Part of a small language model's weights: RMSNorm before each block.
Each number is 500 + 50 x the weight over its row's rms, rounded and kept within 0 to 999. Layers, rows and columns count from 0. Numbers have three digits each. The size before them is the row's rms in percent of the matrix's.

# layer 2 MLP up, 1728x640, rms 0.135, rows 1360-1496, columns 320-351
095:547515511513444402525536542535492617561493483554431575501499479496517427468588558482503524502501
102:479421459544523503595468602558650530454540495356511494509462478540576483491545522572503429600508
116:510465475436526607512473541523535432445513589481524545554476538527456569493456523553510482475507
102:557361531521554600495459513666606499408531603454500457491505478536493452536549570398525418418498
097:475501487572499596587460550536496501578537471475377512392564590482478563410528462544415486522502
095:507431523514453501502519491522548490478506501525508482493486512428578517516479450487540525481537
095:533522408460532530514593513449478517382487488550476511541500541492457425555492587476476441485460
101:449517611495439438518483522438507471574531449500422414509519518584468508524469463591578393517527
099:445542543536517446449462575543526490501535403506512510443460577423528410598460460484418461445434
093:509466524516493444490503533562503508512496505442497483437540508601496455601632544501576400554492
099:490514530508510455504436500546432544467470469510521463535407550403507465440509564416541512421513
100:518439542445489519540594604577468518443572519522477531422480514438492510515540503512506383529394
105:400537452553526521513526511498580461502636552445512474438403468462543530515450482494509513536436
094:547494477447488489350518565560528469381491557524535539499588548458534472395501465526549495561537
099:566475540497414486465492496517542450481473487517502496462434458476537516533479461417455453630487
100:528402457543542522495582530444555576479649557533510518522593549461464608448523503434529467535508
096:504466578544486575439598539468535423491543439513478459444615515502460578417503515502507477481485
105:541443493473602612474471532504557490428503424482566452499516455420478503551458481473439536433638
101:454592468505477450566464550482565477495421490590391517503558572456445508533572499534477471537506
095:506493417557444506502460471512522478424589574528499496459521522383591478494586499502557544565541
100:478568522550474455421495516596433471558433453464471514588533454478414484463609460528610483452479
103:405521540514523485488446483531375492507531522520462479457460500512575509525446527558615422503612
099:574490561495574519505401529489474508462473559486484551490555478480569420600397529527457586555546
107:484512463483534520567554513549572577475507527561484525542489448479514395449584567544467523522486
103:547472440514450428437493458562524476446455474591543549494519487429459538555556510504553491509560
095:497488527492459413617492515382503591558535410463493445497492459519496517491431440421500484572555
102:504475489553520476442464492540489511544398543524545488531417445480449472580484517552580631503530
100:568542423491508473483481498434460495466509508526487510524538499552503527531473610599544497523536
095:468501486473573456468445456430545554504508512493496487504581540565445441519423502528425491498484
106:528512418522502523518478442536570520558571459439475603546476498523511509603467471490496402631547
092:452521539473441577562458423499507544590515494480475460513493517523448542533502582454551446422526
105:472583535512470467540517629503458484477517531479424504399526460543590539476410572537543398574496
100:408530481548466519545554424538423459464429508535475652517413481499442609484529529514474506501456
096:481536542416509497418590493520512461514449436501532503558496560523575466433483469481500535480531
096:450428479529536492497442491527452454461487570551498497534487557436484473474449472536492563592540
092:478562511482470514464438421486402463410572446519527547460503546413533521550520471490478462547535
100:426492472525524528494503482578466554483449396491542551465526447500515589520500552540512432552484
104:547384499507608532437453513531505520472488480537616522437441498471486429515491460545456466421551
094:534527556466537481459438457500437540486507502433570501496433497464514549441484484602451549519509
105:555513538497515498571509579487497461418429440518461544501475504504495504422497528491489484433583
103:506462488515421479537477514574620488540554557524520539602429504560512600521499471496503546468512
096:441422521454575540615469461519566516469494493457471500451465472479423520545488498564497516458521
104:492557497523536531453504466460560635561495485523389497545530532522545474498537556543479508409506
108:532446414566501496464477402531478463549453494627514475436494617641402568423546582433511493461564
096:585540473524405550565503451600512487420530571502578523508549603373446516527571511590452484547527
102:458504562426523480524489578492519486560544430488455521476469654451474473472487533441397499504435
100:560518461474471489480494498497506532471570516569435549589464473438516477527539494592482525523505
102:561487436548552496444419506472469519532404542502537537454528475458510514576539470538575473563597
097:519551482442582541437480503515544466477481456389487453508506431493491578516535522468474519530534
098:536478549506489580567482573565553397533592554486604531437388429463570476501492500403454470496488
101:477493477457508537621418470534524505398555513628524493501422513498402468517415572472469588556537
096:655542545509498555533544453613481465503455512538521448454534527522502550479452487524444534482525
097:475562547501562481416570492505494641550610505523510479446510414479491535527589542505479410493532
110:484481450478537490500449494495517448466540524523540556529506596572547547510525521551534496445481
105:469553515494586502450540444490470421380544555468530578464557560509575430532455513466394519495429
109:576447461490473519484488590458448533582484441450468445536445518467413500516484506513433491519572
099:459387455541550453487524472449429459496488491496393358569467412475493498430600413519510479449457
103:437522508508554509525559473444487352511517636466326532501493542478452522475542606567506468463571
101:461533544513462510502448531461518536516511481538620537541546518522488534509515544546643504524495
104:491435586474514465500564456510445514428525465425453501619464478486610543491446541446514425418547
108:451432511453532452495525498475637503544472476493585432546459542448565474504515493450581469473452
101:497489504377486529499530448483565503497508411542461539516538473500524480532569515601489541515463
100:494457565499510475463485526434589585602487534550483525506517459541473468485525467497543403590526
099:488495550456461555544546512502483507448625498454570525538471600495470512409494544455536500487451
094:531492510430510462528416497473422519555539466500513470476465521523378499388573558449508481485627
101:582468465551602507547481570418481447505518508500511397509541501542510470417517534473509502430532
099:531413497564451495508501511455449519575431562619475496513427476553523522472593432456522525483543
107:453573497440520547542428476509495446446495499498451442410574499486567506448503514504465472463502
100:502542501544514536466479499528465517433408482597561472529457478570495552572465525482491542530544
108:537496513540582540563467537470502470578512479605582542503525550426491561486536454539543511566608
094:536492478611599482445589405505523488651532428497433418494504461393422510591555491531548527497511
099:458540417527496532535476477395524524498451433448454488514470470487472493508449526391483506569529
098:495355415452638433541527462472512597432437572501477539552458350519586548587424500481515530604503
094:582513545458518605473518517594428500500450491491501563379471522505542556571498575548543550486401
103:555525546614488479561505566435493479415533576410586467445500461564460553526515558557526499570421
093:510432432560471492466505445451418476531480543494474496453558484474461541486433517550542471432456
093:543470528493441488460494514471444486532537452521520428457501606516527582520502503503548502512512
102:530546571487486437458536488437538577431521509501443503430407414537415526469514594431495483418515
102:502559541522391485514471556494501444539528563486495423549514498575609457630567499473445445509508
094:520507509482522550555521463473592524543484524524526482485535441610491496501500405489488466457566
096:464557525428469546465493559431440485554575522450481531499458624508595512523496398516501465545444
099:482465481500404462527607529540556465506541487542524545477427568488438450514533522572549487433510
096:440550437469501521487513518500524494544498436507478504426407504535472565502436547525600546473517
104:404552495426452529587525432552469488504524498557488538520447523479556531447532466441593437505470
098:519563547423519627515515452459550585509498456513477400428488448445442504523449533406456615543536
094:501504529482460521460474520498404554469525464561555592570549482498523507469440485471499532453518
101:466501475473453479578516541548443576553504530448439441594502497486484441535537406437471533570573
100:516505472529469476478525474523477576477467432332417486465506542511547486515531443502502460491472
101:449506534541523502462457557550427474469480489414459499489579449514525554567495383517456455596443
098:448538594514574389521467558493561507625478473401552461502630504591402523393581446499529494539460
103:430577528480510508477507491553498544427457451569438497518437472522531517506528478544487437491530
099:488501364443500515514479457420507534403536477505547518506435547378536550478496586537420486462478
105:496389503506521500498468425582448490431527578613569566523519464528498496447500460508498531600576
094:540522513488366540447485423442565570510547482494612483540549553615581476507544462487480533545557
093:550556549538532452595384516541583566439485482516523513598519560505486444494535554527424499561520
098:502426538433467569619455456479489444478524519521505500552482513484515482408397454522440432504465
106:499452584553512529404498595470484494433456434462453470548517499550507510488444396453558478388475
100:527493488551507526498409528484437489428475471540585521411503604531461481511455565465420502505481
101:511509529509419499476513427416528479496516545533573467469530582489507530517448517492501455523582
099:586455509563474610515500521483556559624556506523595556564588447515437534514520519517522576543590
102:449560491512479504510511574445492456502514492514574468549428459538489475493575587444482588574517
095:575542397527503478525495438500556438356479584431569587531410463571422435537519512418462581505583
099:547392559424530504462492536482428559517568454522445484486477551508506516559521432463490489476556
099:482567406514555507506598438496470465414491465539446480548571482564525535576488539500406485544569
107:544463399508557561631618468499441477547574514506518557550478561475412570528497460389430397468469
102:582574499427459475542473542474539521508506537504430484459502485494506498444519570412493542419448
095:457621496542555549474520548475581502499485463391481489566526556558473507494464436419519526501539
099:504404364424551522513557577606488564526487603542455571429470509434518506554453541439527505524500
104:479596444505479512506495451572521549483646472534476465582517447479512444521450483469580486420526
098:427501463486445517538600441554446536572522512446500563586412513535462461389548518593483579587474
100:592490465575509566625443395441493490504463486448383433523569606535499483458466574590470501446436
101:486503519527504403464541433514487478451463500559550672454494444502570528551559482511524454483401
098:495529433475528402478532547495493530463598497443455623499526586571447541629436492552486466486532
102:395539505426481403476468586433535519489586469475492467504466390459474488503392382492469439551390
117:489475450534467445583424361508441493441442491529532526528496530393496486503608414500497419527508
100:528601505424410424514582551528619549488544484535480579579446536485536497473486516605442494573540
094:597545531508439441520512522562462517500534565547429509466597547548573554556519414462451516511544
093:438640387573524501477554451584561618462505456503487525512545457418465550602564440575504543544524
097:415572521452469508541499499497368484502535419434460502459459527522490478476428444495448482620604
096:493529546479423454538494497562565526461515593540512486526563528566479474478517435474523464505429
091:534522440439435467542566510418492431531561455463508450523493465472499457488441514463465450540526
095:483552426591490507493514537493445558393546472539554476478491452492504508482422525522552565461444
091:537569525613482604508450452508500433445390509457433503521488486522474500500586591510472529485510
104:428477456502514479476544461497488458612533523429535417500565471553553608555499546507413560589512
103:491554541487560550468504381495490531542437611492460561425503490489466530621442496476481586559505
099:532499472442577450580496449531515570424473506471462551540503426570519489478478455509478497470506
102:559569597472593443476560461524434554522570565496450495484380544486643515529433490467539455589521
101:513519442465573333500538486483547481478486485461413520484512510554500515465474536548376520556470
099:465488565551496560523497561457598541454459343419531480468389578565493486468513510536542517526382
104:480519516494492441491519527519434496490456500624680548568511551539504597508533518549521493576526
104:506561587530523479510521457530505408414564556501527514374489398463470451583554503490439495442456
097:503479543613519524454489516566446510551605476343563560504486528500505525508401568431485554530605
087:520511456549466445546477532540564511532464435599592419495479517591494534523516532462407456520427
096:451575341524575370423477500460486484516466441612425450444573512505471475508495487379475362418456
106:440508552572559548419435524492538526528517469444465433493485523595645518429528467413486500480511
093:498479561500436535437534470501481439543437481477544502543507517523508485455498484476459506479546
101:538527455436519612444538437472426529541437559502530449566494564465501549545506470609515475547538
# layer 2 MLP down (transposed), 1728x640, rms 0.12, rows 1360-1496, columns 320-351
097:513559497539464460504511484513535595483533516474546508429501488444460454526420576526618569452438
101:448595588386406419573510585476488488452553529476519469386520457550473464576556466577532400529462
108:483459509513555586480445505479524382550455590519602465567521583525420538576539469464498449551487
096:488557468436401526540574498512477460468465521474505526510546421401541508581440498572489494541489
095:569473592493576531503505461436477446474562507501548613507519471479505623532524499539423523521455
097:466444559574524594515521482494436428490500441588531502469514462499584484523495443437482517541567
095:394605507514464540529563434503448511499454524547463471511478551499534475557457510433482496527467
100:598547548404540416573401440424457623512484535521597507475446523489428508576525461514556423510444
100:543506526419531440579488486494408584550460495532468531487425565438469492500471421603488436488403
095:470577446481477537470466498478505563574418570524460482510498443538501428633494518532617571437442
099:466385468459489490529475526451488467636450458520545537593522487496539458435493515461510508601448
103:530523513462499393557445523571501561575586396424518488488504530446507469512486448512547462472460
099:498602482474423447430524485548492427519559516443527559509429557494418508458502445474524417448567
096:556476534460531478464504472519476583455557580446531511553469549374413526585506494443377485461480
100:599455450581470530516557457506475528494378489513599591579470484477459467433463533443560395441464
099:526434588458422500442633487560482515510433493526516510465532480503575512464566500480507458535516
095:438500522545535464479534546500524483520501419403529605464549364510554539522501517478534480548564
100:469557506483521449521541532550493525517573515500516449386410438501515537544540444490435523459484
098:551486468452510449541397454468485399487472475498559468506418476504477549448415534443469554527453
098:475487458452566473499480573563509490567573523502445514551485514485567471481522488490459505499555
100:434529578536484431487442460429600513584393603490672498471456418451411453556554542444451475535538
101:483520478468451502431462604456509579506522494464487509502442494538452588375542566514495499481460
100:436660411405511549611569549480538481541570402464526554481465514499514517555529541464524438481471
102:547518531409458429511548530508517566547524542555494467559480487632465492502418471388552486464528
104:601511527539479404507461628494482441462466392551546535509441484419526453506569485432544546476461
094:518459444551548481564575537391503499504559492505454512468610449503534499537566533544436497569401
104:491470533472466463482531476492515468467459503487507430547482494512492476390453452538521497467557
102:603472595426356486621519511528546526438488422549425483469577450531507535419454625546587613516469
097:537516503463535438470528514479486491495453493457515499468491457522505562536526507518567547445481
106:445529528598489431568478515387497395519516566519473515428440555519433499521428456498514429471500
097:511460537533441554457471447497506470518443435507564432467427430556503495523630540455410515401488
105:451490440484540505373502519469528518529456513388483450490371542551505533540630514547460486495487
098:481397465388592523508500422435571503509440411430488460493448477448530485486459547507460517433495
102:481469515507484482484507528554479490517565473481520499529411428469438550511430462413468480456580
096:533532514520458394501543525454511484523437564479366491569465440567478544495512496499413596496541
090:539508533457533562499340555504473450388456429421477521427498524449550514508443535553508536504493
103:459471461505485487478388546487460506601543462454422503470511548528571515584595487440466592525467
107:516495487490523491544510546470506481456464464428604514523579477462556490449530515421536497481551
098:548530498469453446596530562579546509494503481453532537589495457482410546549518394511542499563529
099:497505476437476573515437472518475547527510447541578506478492437543521541508588530522481523486529
106:445442495617424511492532565495519485469536537542522553523549483501471514496529476487467521582477
100:554410490485497604562406555432429450568537474497547482557487501586429525451531685452535469579371
104:535496458553447435444416473510585608474562463398559434535514464517559549496525555470454536394604
105:458439540571504415552486498457457425500493569495568446411464529536546441492550625538552553609462
099:444468449551456502463580478458547500439495498467607474527543592462460488558540566499502484538443
097:525487447547547564550533528486549437520457500512512521526469535506503514418591484476541535448475
103:506586498472522533463430507525577475422500530437521565583595475477563403461551478538494547502495
101:509503534440456513504454444501556478462530492499517520440499504458481485520474483522502504505519
100:555486574447536531484435622560429393512527466497569390607507506508394532496519486557500509506561
101:589425523464504494448630542631527524490472457493503647436425480479580425496532500555410499485459
099:521445431529502520512576558435508444506490568526446519519516488437548475527496488527538480485644
097:500530480376539500506533460609511468637437393508529504528500594501435484540488604555505489510461
101:493471540452485506535561524491476455465535449537535520510500497506468460494523498477555420490466
108:508472505450470550486485482522409452360517448440470487498457559523530572478510538426507508446577
107:474561479529406563468475407492586590506456468506427503540480556540429494433539472527419521522584
107:429458517434481479529523438530396535499488503529524448551499577557518453536523502504434553497475
099:489401484361464474472447470461396511471473520515556477536490515496470461456508539500555557484477
109:477374548437563563423375461440440576598531535504498489529515615533513593458541414524525544601412
099:553508505446459492490457519460530513486492565523496412516527425466493520544425576491476487402513
097:525466517550542500523590522503542531498515525529541470477426502477481474560433430562433458570537
103:424490495531599502465514521435558461488529373450461550500486502444512506485478526417459535472382
098:548477496469621571464415541481576473504423458524473507550453460505521510520461504573507575491392
096:524526481479565499398454477438529482507444536418523505516501445452574531511521548603526620483466
100:541576549487581534520507629489551608544564505510487443456436511438483492532440515433524479494486
098:541414426512397521527516521529444542432458525441485504534534499511513542493441406546425483498443
100:446493520467418516436587630527438445541534401461448527495530461521571479456469528562447479528533
098:509441449534507436461505500408513506476485506535511555537473513506490517437471429423465466480557
104:485461530419529477466447499480538494494505432484466597541525579429486538555569447510488541458517
103:490535541529508437523508529538486500565515464616585458451509607423470517432514525551458433542475
102:571534533513564409585433484454480445529487575492530492549486543386518538492473581534434317524523
096:438474478587494517489518417489535508493478458529502547587553462445514543628529521582568438476558
100:520413520481475565580581511539590477388533442511632504539518536508499512586506436486560470514507
098:429469477348438526371405378434482483535437469492515529564511527501448443415452504569433481497463
097:499515495518538571464486470490525514465532484476558478484481524500554528482535538472505535498510
100:477472533536501490473525535475484485485472447480464532560560575439495484452581493401490445483469
096:521471541533483521497451495518568542483466458481591470384443512539543473474531461454471437447649
098:529471416603499570472455450469434491434555558389477516511524511581442461458418549475545549495553
101:543492511458589536487432512518493491396574568484537486472416447535567552545510552424512481460513
103:578584495508577434442489488503447460618480535396517484443480496498520373502448498499531523539568
096:531523522482365520542589545519539475559476568477464529526605537429455429494501503404493408605489
099:478468539445450548592525539459592506381452547537454519587487555458454497502449506432577539477482
104:542561447475457553533574569568437488503471440491536502507537527533433520493541484580503457518486
098:418529451452618497513557456490497538482414528465514454521383557471407465569395497490405469386555
101:471576541529455472556583512482542456483469579516558537479511458525537503603456571447485469496480
099:543491488486544552524417449419514474569515557532403510493573455461630473525461454519511544488507
091:558537404481475483517557433461528529506508603438422475389431503527572461561554460502513443426463
099:504496425499471436481424401448489467427477537496581522493522435565547603470511493459577552588476
109:436530509497407531554542506457562442483599538584480512622477462478498421506463517546411498481533
097:495418477490489475458545493510459451531595488628398396476475537417544527463429531525465526515502
097:387442468495413554515510513577533499509493519457416477447502503452530504463538544417410609485539
103:548502530478460526523480455522393575500525458530511485507520509520451460423524590464527463484464
099:526579406505409490511500409496527499486480566566438510470515514464458536538468522471462511408493
101:533508428547562512345592423545544467466555371494490468473571479585535385433489430551496552481530
099:501654553510445548557529521481421515571483537456507482532497464480531515550445477484424559411506
094:565478448465493442526582423507440446555482506424516480501509586525551550479545512499533528549481
099:555460485484477485576491451475453459472599484602468549483417511542525432489408507452581457569515
104:508515533530527502488537521488513493484546568507525524556534446579457556514552503427560499495451
106:556465374432483439415496492519483518404532610530408463461494498542552574478506503441455397577543
100:493576503503493461486450440558474451482568559500456549501490494507373514493427449436549463542500
100:594543548493514503342499516447408442573504461496485547532533481587412466572532464518533540508478
103:586401570572550576469423480507544582567492511497536541554447487608463514628496504456502504529483
097:441522556487349496443549466558466537489515592441467444453407484481481508522468485425477531476572
099:477409443500503482553516436516508488450522459511419527512491502501542528524467504485468447479529
100:465561471419495559558494539527399459461431516504553562481503447453449521488642494511622499517437
105:588491545439463524594580473501487419488493520543458481522505523522449558537442460498366468531524
101:518525452433536536490473608520525517481460485454467552589415510515477577514619520554456467540448
096:467458435467475440538535433447502445489503495520460532515563584452552617390525515561498537438474
101:492478552419452438595520550541490511542488501406561552511571495477420511549500456566573535439558
101:534440527411456455447535501560465575492509531560505533513523516471569472612510542575509444450545
098:532452455532502517541522461510498665453535460425486515499478511480557569388564533439487539499500
100:453419568463443500464472511478452512523425514447544445450473447532506557590504452607610416360596
101:542632575603432510503565414472514497573525524443433426471503424504483497465603460479464403525496
097:491524499453538467444502469486556437464516482430501593545476552532457457542560436515498551516465
100:434466530423467597585467464472540428461432614529483627515485481527444488518422502438507496445532
079:531452388532553496504536409489468499483558479531497548496422517466420486538569516481510471451463
100:511489527446458530476520483549494510595557429563532435433444510512498471498573416465573530438560
093:406520570528502546505541440501455475515606589490617495529398490516536421477484579457519456487514
096:472503449556526484540551496508519520431431426431485570463428428515416485475522530500452514577483
100:488536441469502542524449426500479477551584499520460455472463463421442490544472522547537496583559
095:463541524554629518491537465457401495505500509562563443520477492498508534640468471461486392458522
093:473437431373466496419457519473428547579581435530679504467483439570574471497383487527499493455546
100:510529497470464516389510543489482504375526484521484464470547488418487566567572513480562438426504
099:553538503550491495398512493478505408496563461478529443554458576536522511528431539592427470490479
101:552520561536423511660401526660434510453452475580490549532468494406534599533471502522604465301481
104:454449488442438525561476476507556461512421483541478494534528527570496568565460547500511539507459
102:556493554480543503543600499531468496446525605517476509516457496462587493476516466505526455562477
100:597568555534492426537534543449518444466477592504479484431512528495442446515494498482474585499427
101:522447465458513443505539487508462440511567516522529480516503485441542567545467506490504463529448
099:472580491551535530447497498459447546489554417523437475469555514437629402421545444588527470587476
103:499508427489550501566511501528428473484514499585463517520466574404533426517475530538497462578532
102:560577503543492423446565484489505454458551540456408444492471516490392548515499531421435487499465
098:599513548497557576484563524518526524422451543522490640551537567505498540474423542394461506630516
091:435469474575530548609495509500510432519504526476431538457546561527462528518491422511498497465418
100:466415550495444545496564544658512465485417487587616562482469484439489497403534496504476472504425
100:436516362551524525546427517474514454545515470565556512524470448398493377485502558462495495486545
098:540410535459511411475635547560457487574548532504502492495486492429545515522528498523500446525473
101:424499597482539494455428542550556427409572536486456525557513540462488505554589477493527541476497
# layer 2 MLP gate, 1728x640, rms 0.131, rows 1361-1497, columns 320-351
099:494553507455536513538503435496423468444529467519549502546426513465413583479561547539512491503469
106:529424435489503519542461622499510361513507554567550533559476487477506532528516584597486515480542
101:534522436504497501451476432419506514558477443511447527430391480545480557475475455420552451427490
099:576450598553541586520494579416535466443470503518549619491521503473498540500509459521454501615518
091:605491544584451553525502490448544461457478485499506515458454424542519630461542455461571503499529
097:472444485540496513461503523511536448496448448482573452524511542474412553407480455506467532450515
102:475419490490471491414480493513525541507515472482545565521595513454477502523445504502398428481524
101:535436497408492550577485524447471489559508428450517442436536548503426461439542358482593547401424
089:563415511565459476482537460466482504575489493625581555532451498538517434573494508520490416449446
106:492475484537435466561505493481451423525422469451505595470471473538505505444459532482487448531456
100:539502507506456513539529538426501567437473601589429447533542443560424500479427532517461633546519
104:556516486412531478566519544490480490577443541473509522512484595493450489435481540609437609460505
097:397564483526463559558455485500415434458535498446558538491430417522559580543428541550581451407406
096:530503525478414414568516555522506546511404614444474501448481528486414543462492500458451400595497
098:526564351508464462478518418496520467476434426507594481440503526520444493429516573524482510517448
096:524458568430500579518525541481493488474517526517508549388564576524486441527426442486475573474496
102:526485465452482553459472461503521592477616421410572544446444516440447487542527496573503487446532
102:516479548611558586516555518520489476571450579495380497517459497521510449460556527449562488512419
100:426517517412525519478535492537533539533494509549464527384482517535585485625441550571577445465483
100:505408517495465438481585494499544487478599501549485598505447556487492530538556485489497543477416
105:461522523528425512469560465514528509496510542418498469529437492526450472560507416505422467483575
098:475496425472385419522505508590573501458536579520495528521439431541479492544562502457552559463563
102:487489536556482526565488504517394444534517407501508520406483468509454552435504504489513506418504
100:516527491606415542519471516527474543491487486542534491497451407445561515553474499569508426459478
098:475505578552536456495534470508477501449536511465536541541492507453507548477469501526566488424479
100:549503478508560430478456488467536536459487535637428482403521388502472495504471571440578418580489
104:564600457455532408467518562555473468432475499533506476483475463499505463533484499521480519506466
099:493505520494510557454433479485440521472518555452417433420481464487464516553534485542545420523434
104:458485478503491529463515501522525503532452517550452476500528517506513349441589559372446530495442
095:462447469545484535585489488480463486411488431515613460621385517566455500574571540447502459461451
108:540594412517511532486479533518536530427528570544528504526510460506502529466481502509499506460604
105:508580530532499406475547493590499435553468440476502460514531506511522366553632536515377544567489
100:480528457597548444496470415466581574475440519496565495512536453516461454585456520466454515569559
102:415479444451558409608577554461500506532464561572478484481494451480475439464545501469511492502494
091:501486427517532475521507499446554467514533583508440461543549439463534428515557475433499495512543
102:606506492439496502360511472364497544503469490452519456471512492481437466557473463498446604447419
109:550485547553470481546538488480441512515499481481503475481533435479467591480450473525557502551425
100:578518488536502510508511487489437494424484490474525559494471498484396412582426491536450469592436
101:506480556522477542534494522509558537488599472500515517567485421449481581407525503451426606392498
108:472479519428557470483463468495464529541510490482438456453549421517435525490477535446565423525513
102:541411543542487485480470424380431459457562455617505504599524435478550477512536496501658475583533
101:560519456485560458474494482572500459528523425419477537405504494528552567476415504544454490420534
106:503465546519443435447523495528454490499474470517594444558429614507455543509544487542450501486497
098:486499484460589528507519446546452487483505479471527510559474461478523518519531500535405505396598
098:513499525504623496540497446494519426557521598541561559415573535515477508404483570535521522555551
099:521533551491508435525519559528427442584470586471458493552422478510508485500434450542489402470441
103:536482536535455521573501449552515447398493476569433521501555559577377550516545559558553394472404
095:625450488436477519521437513529551443507466557400473462527395477542538526478479468566521448506584
103:530518497334523559555579487435544489489521506516452541486438483436501432484585558529554549503521
102:543598415560570545499423544417499547539566556456547441512570496435487514432543556515539505522554
095:417583523438523561473510459434515453522528503527483526493480549516497505501479465540635540487492
098:570538411434508474402522495539513499565591535584532565424554534445548540524488603547558489462517
101:533518513532420369494484465505487543531533452546526400507508483539469490565459518538489446489496
104:578441501481567527521493414460469447493553446493530482453489590478441473488550518452415590499459
104:468458448487546575452458557506440441452458443527481469480457475498470490448500517504422510538604
095:503565594479531481564535526515466451528368548557497392536473480569471458481553582514455423530591
102:511544495519496559566502515468594381520399553543455532463360469491515616464532508522501463501519
105:450552504563543532512522569567477447547568530590430565444495413505532463534488418420475547421413
102:546506487458472531527448544491536501532428497516503491487494473451472477492577512528552555534495
105:437592462519509478507427514504559498447471489446444452453487499566543489481548514432529552428513
096:460382514516502583452521481464549569433388434507551576463490508477469527541526501604575434476493
101:527500489463472470560439502600525507537392546510534588528497535444538568468516492502519521550434
102:452515488424496526517449552372430577469468497398513534452469535416481512548536458484572495417515
098:474440454493556556514492484516481536463508543540562470530523449504488546517539490462488510426585
098:510467455515486483407426488442482516444500528612543588478563477517510479570613456525427502537503
100:466507559597494540513500485482491472597514486592532618463476543474526582412580435490505493509495
104:472494497495490500474456469454540509463511434441493558498549444506611498570548511494535573472470
095:559516530465490561524480529441500521451520471593564504563570669470438619513552565495458562423545
105:496566460500527481566447403482445483551582477552571543537577456539400500498446446426432474500521
095:449528487403488492524472503490497417447371458484586478544477528499477452484570549506470544399548
101:484585489528492431520429505519480467466383445476476396506491517581419540452455450467479496542435
098:457447483587506521508496569464497454501528605477468530481473519444521569540495515441529602580451
098:465493446484493561560452532424515496446476463462522490535530542506493478524587515563486509544595
097:579453452527507470385449596404410560425559606525546481560503430552487537566549510495540524466529
098:530517486491516510514512567531553478647557507503426531561472497468511438456544473492452506530465
103:514607589405561472596497516448419570498441448489521474524454458507464493536529469463402422471425
102:584528562440530636419463467473511511380499479480547476441442503587525500508538468469433506485469
103:478432479594474442417540501529460528398508461522556576497442532612507534466577456423492624596533
093:498490515577488410530532496478535447472447498524458522555618507508517475610496421540478441472492
099:482505478608513423483570476483494553497487550592498420460562483485582499419581520509399538519536
101:582461509498511441574447445517540472540396565464559499447492456462504508446503606489512520557479
096:654463509478486495549446505425491428572583559420476499470567509522420539417463520551425496580467
099:486469499448489487465495583447576471581527491569527467470495456479489387570540460496462524432577
105:466479509451563517452532496374432418547509428459437424496537484409489431492549443541464553549461
095:456512466550397443498552502415552530544488521527518586458514547545440568484450446502429516491467
101:459514561433542536542475415529549628442437534416501448503428605549418534513510547536488522497489
119:440555489453453486537519572482576460472590513520539425529431508451490530548456455499481433472526
098:427475509520510487480515469420481529504581586467507467580535517560555526463465431468479495572542
098:502463441444553556462574405502427583474540445537501467486584467439490597539414485507579469488433
104:571490512509484555497514419582538530516485432497465547537427532481472425533498564479473471442558
102:451519597508477543484437537519433476516490502594481481470496415524554476516465500387467465583457
108:484446484463448506551422503493375479499406462529557485467472544509502517479493568537523422528446
097:496547534467498514423524484428470453442500504508461453494413424389492560425492506468443498494524
096:495446524442458601492568502448479462527595434458460589436481432544442437480444465523536519572485
099:469526493427517444423468550395412561589533500523496416455519452449502485415530477498514392491474
095:492510459518480552424510448448540580500500529442453508428446544481571513470509456543508616502463
097:518454504519432452503469550509500455555475536420463538483513520490558494492511547583495523496473
099:502512451461523492474520484528585503528440482516533440575547532530403530534493470458528444562517
103:562452413474465450545450467512517458536515403478491574508499476490552418497453575479453490483534
099:563584491450481465464357535517484450411471442487514502469581487534518450479471536441496507496487
101:513571477529462507592498473516498486463440486565452549516357441474462483440484443530501540489499
097:398456444491438518502476442483579491538528523507486509521495517487533495535477474511525519525598
100:577472603542490429465417476461576540510514460529590447530442487462589486566505519461457447470508
101:510481514493509498514608432499518506531535505527466462636539562498503418638458513456438441547505
102:469509469490430462497498389438508557608491451525514518522541540480580532481515456518467499441409
094:536514490527528515470469515467467482471439404479538518466422421593495426471467557473459476550531
098:467501457475461518531494429424485498545545437499549530597483385481574468456520479480401514446520
101:376502527422531512525486490492459485576509501490550434435473520492500400515515449559486511509501
096:380469569524485465466501541458454411484472452578540512455519507555589528569571503494463452573525
097:519482476481475495409514539492491542523484452496479527526603473447534424476538419460498639478511
102:469567448546442449456478443520559524535551564624565391497469590418519466530599501533456493486449
101:488491462508479492491570478466590563506451405506489567624533517571429517496653522453611528561556
105:522564559451420417487482533392449522505549519393510444574477446445508581442607464520634477533488
099:430487408573484447565505476476471406495507431556553537499393449501449542528512474422533484505450
108:542424568521527497503473462503567465468545506456455479493482559505579404513485547545514503520481
091:486439473477553425552492498465531473439377534567492437439419473512434428511451529484489482610464
095:560502570472443454556489525428507565562474467513559452493517518547512608510468524497440472553472
101:622497424419380561516519500428492499537534548527437455536453429480487505465486524391581536469461
097:445433495470557547509381442477359532546479558506571477492485452440529496613438568478418515427488
091:505509438523528510478498443560487528453468492522581472465524418473523461516494568476574483550582
100:555466431476528508567498571444539432605430537470489491524426528450539506501510486574406511542503
101:455454536436414462576570551466512542485467439538518560523482432533551524555494430501591531583467
105:477521625570391488448527555592586508506461547477597573554478473504495436548389519598521535603517
099:472506553558480471520417471499416453616544558522554565495477533485533456600502530478540520408470
095:436522599533425521429489446445426456551544431479476541478432597456557379480548490448509547456479
099:498551540512499616483510502545522547484519458512452543449422480511461560473428406453571509492523
104:599535531507489443478497481467501504507492556437446562503488436517544563442456519566507553513527
098:433579592543460526570461499400556536433434434398468559422433569466483489497488515490546535533490
100:573454516537450519526529503499555404533467507507439550425458421524572396395546448434525519412523
106:454452454560565523520458490406442570447451516510477517622474538491488531525456464526521510555502
099:446355494474438458434482432432536495534410553503517425527446471568474452505545461449541560469441
089:509525466505482603500533530513511555489544420529538526511439441479514494525569533565540556508539
100:557492432570467428469405540511525500529498553505458526419500529489450499527422454519568448531510
098:501408478538565455501485566505531438468469483524496450464466436549539432466563508528473505488525
095:473465530550457415553554479436499499525477595500535489482451516553529483488490482556496441541490
105:491445449529544463518456355463488519519619494496474378515479442527509503518414533465405503557513
103:378568492461594551474483514497498463496467578336514434477447506449549560412595570435500594518488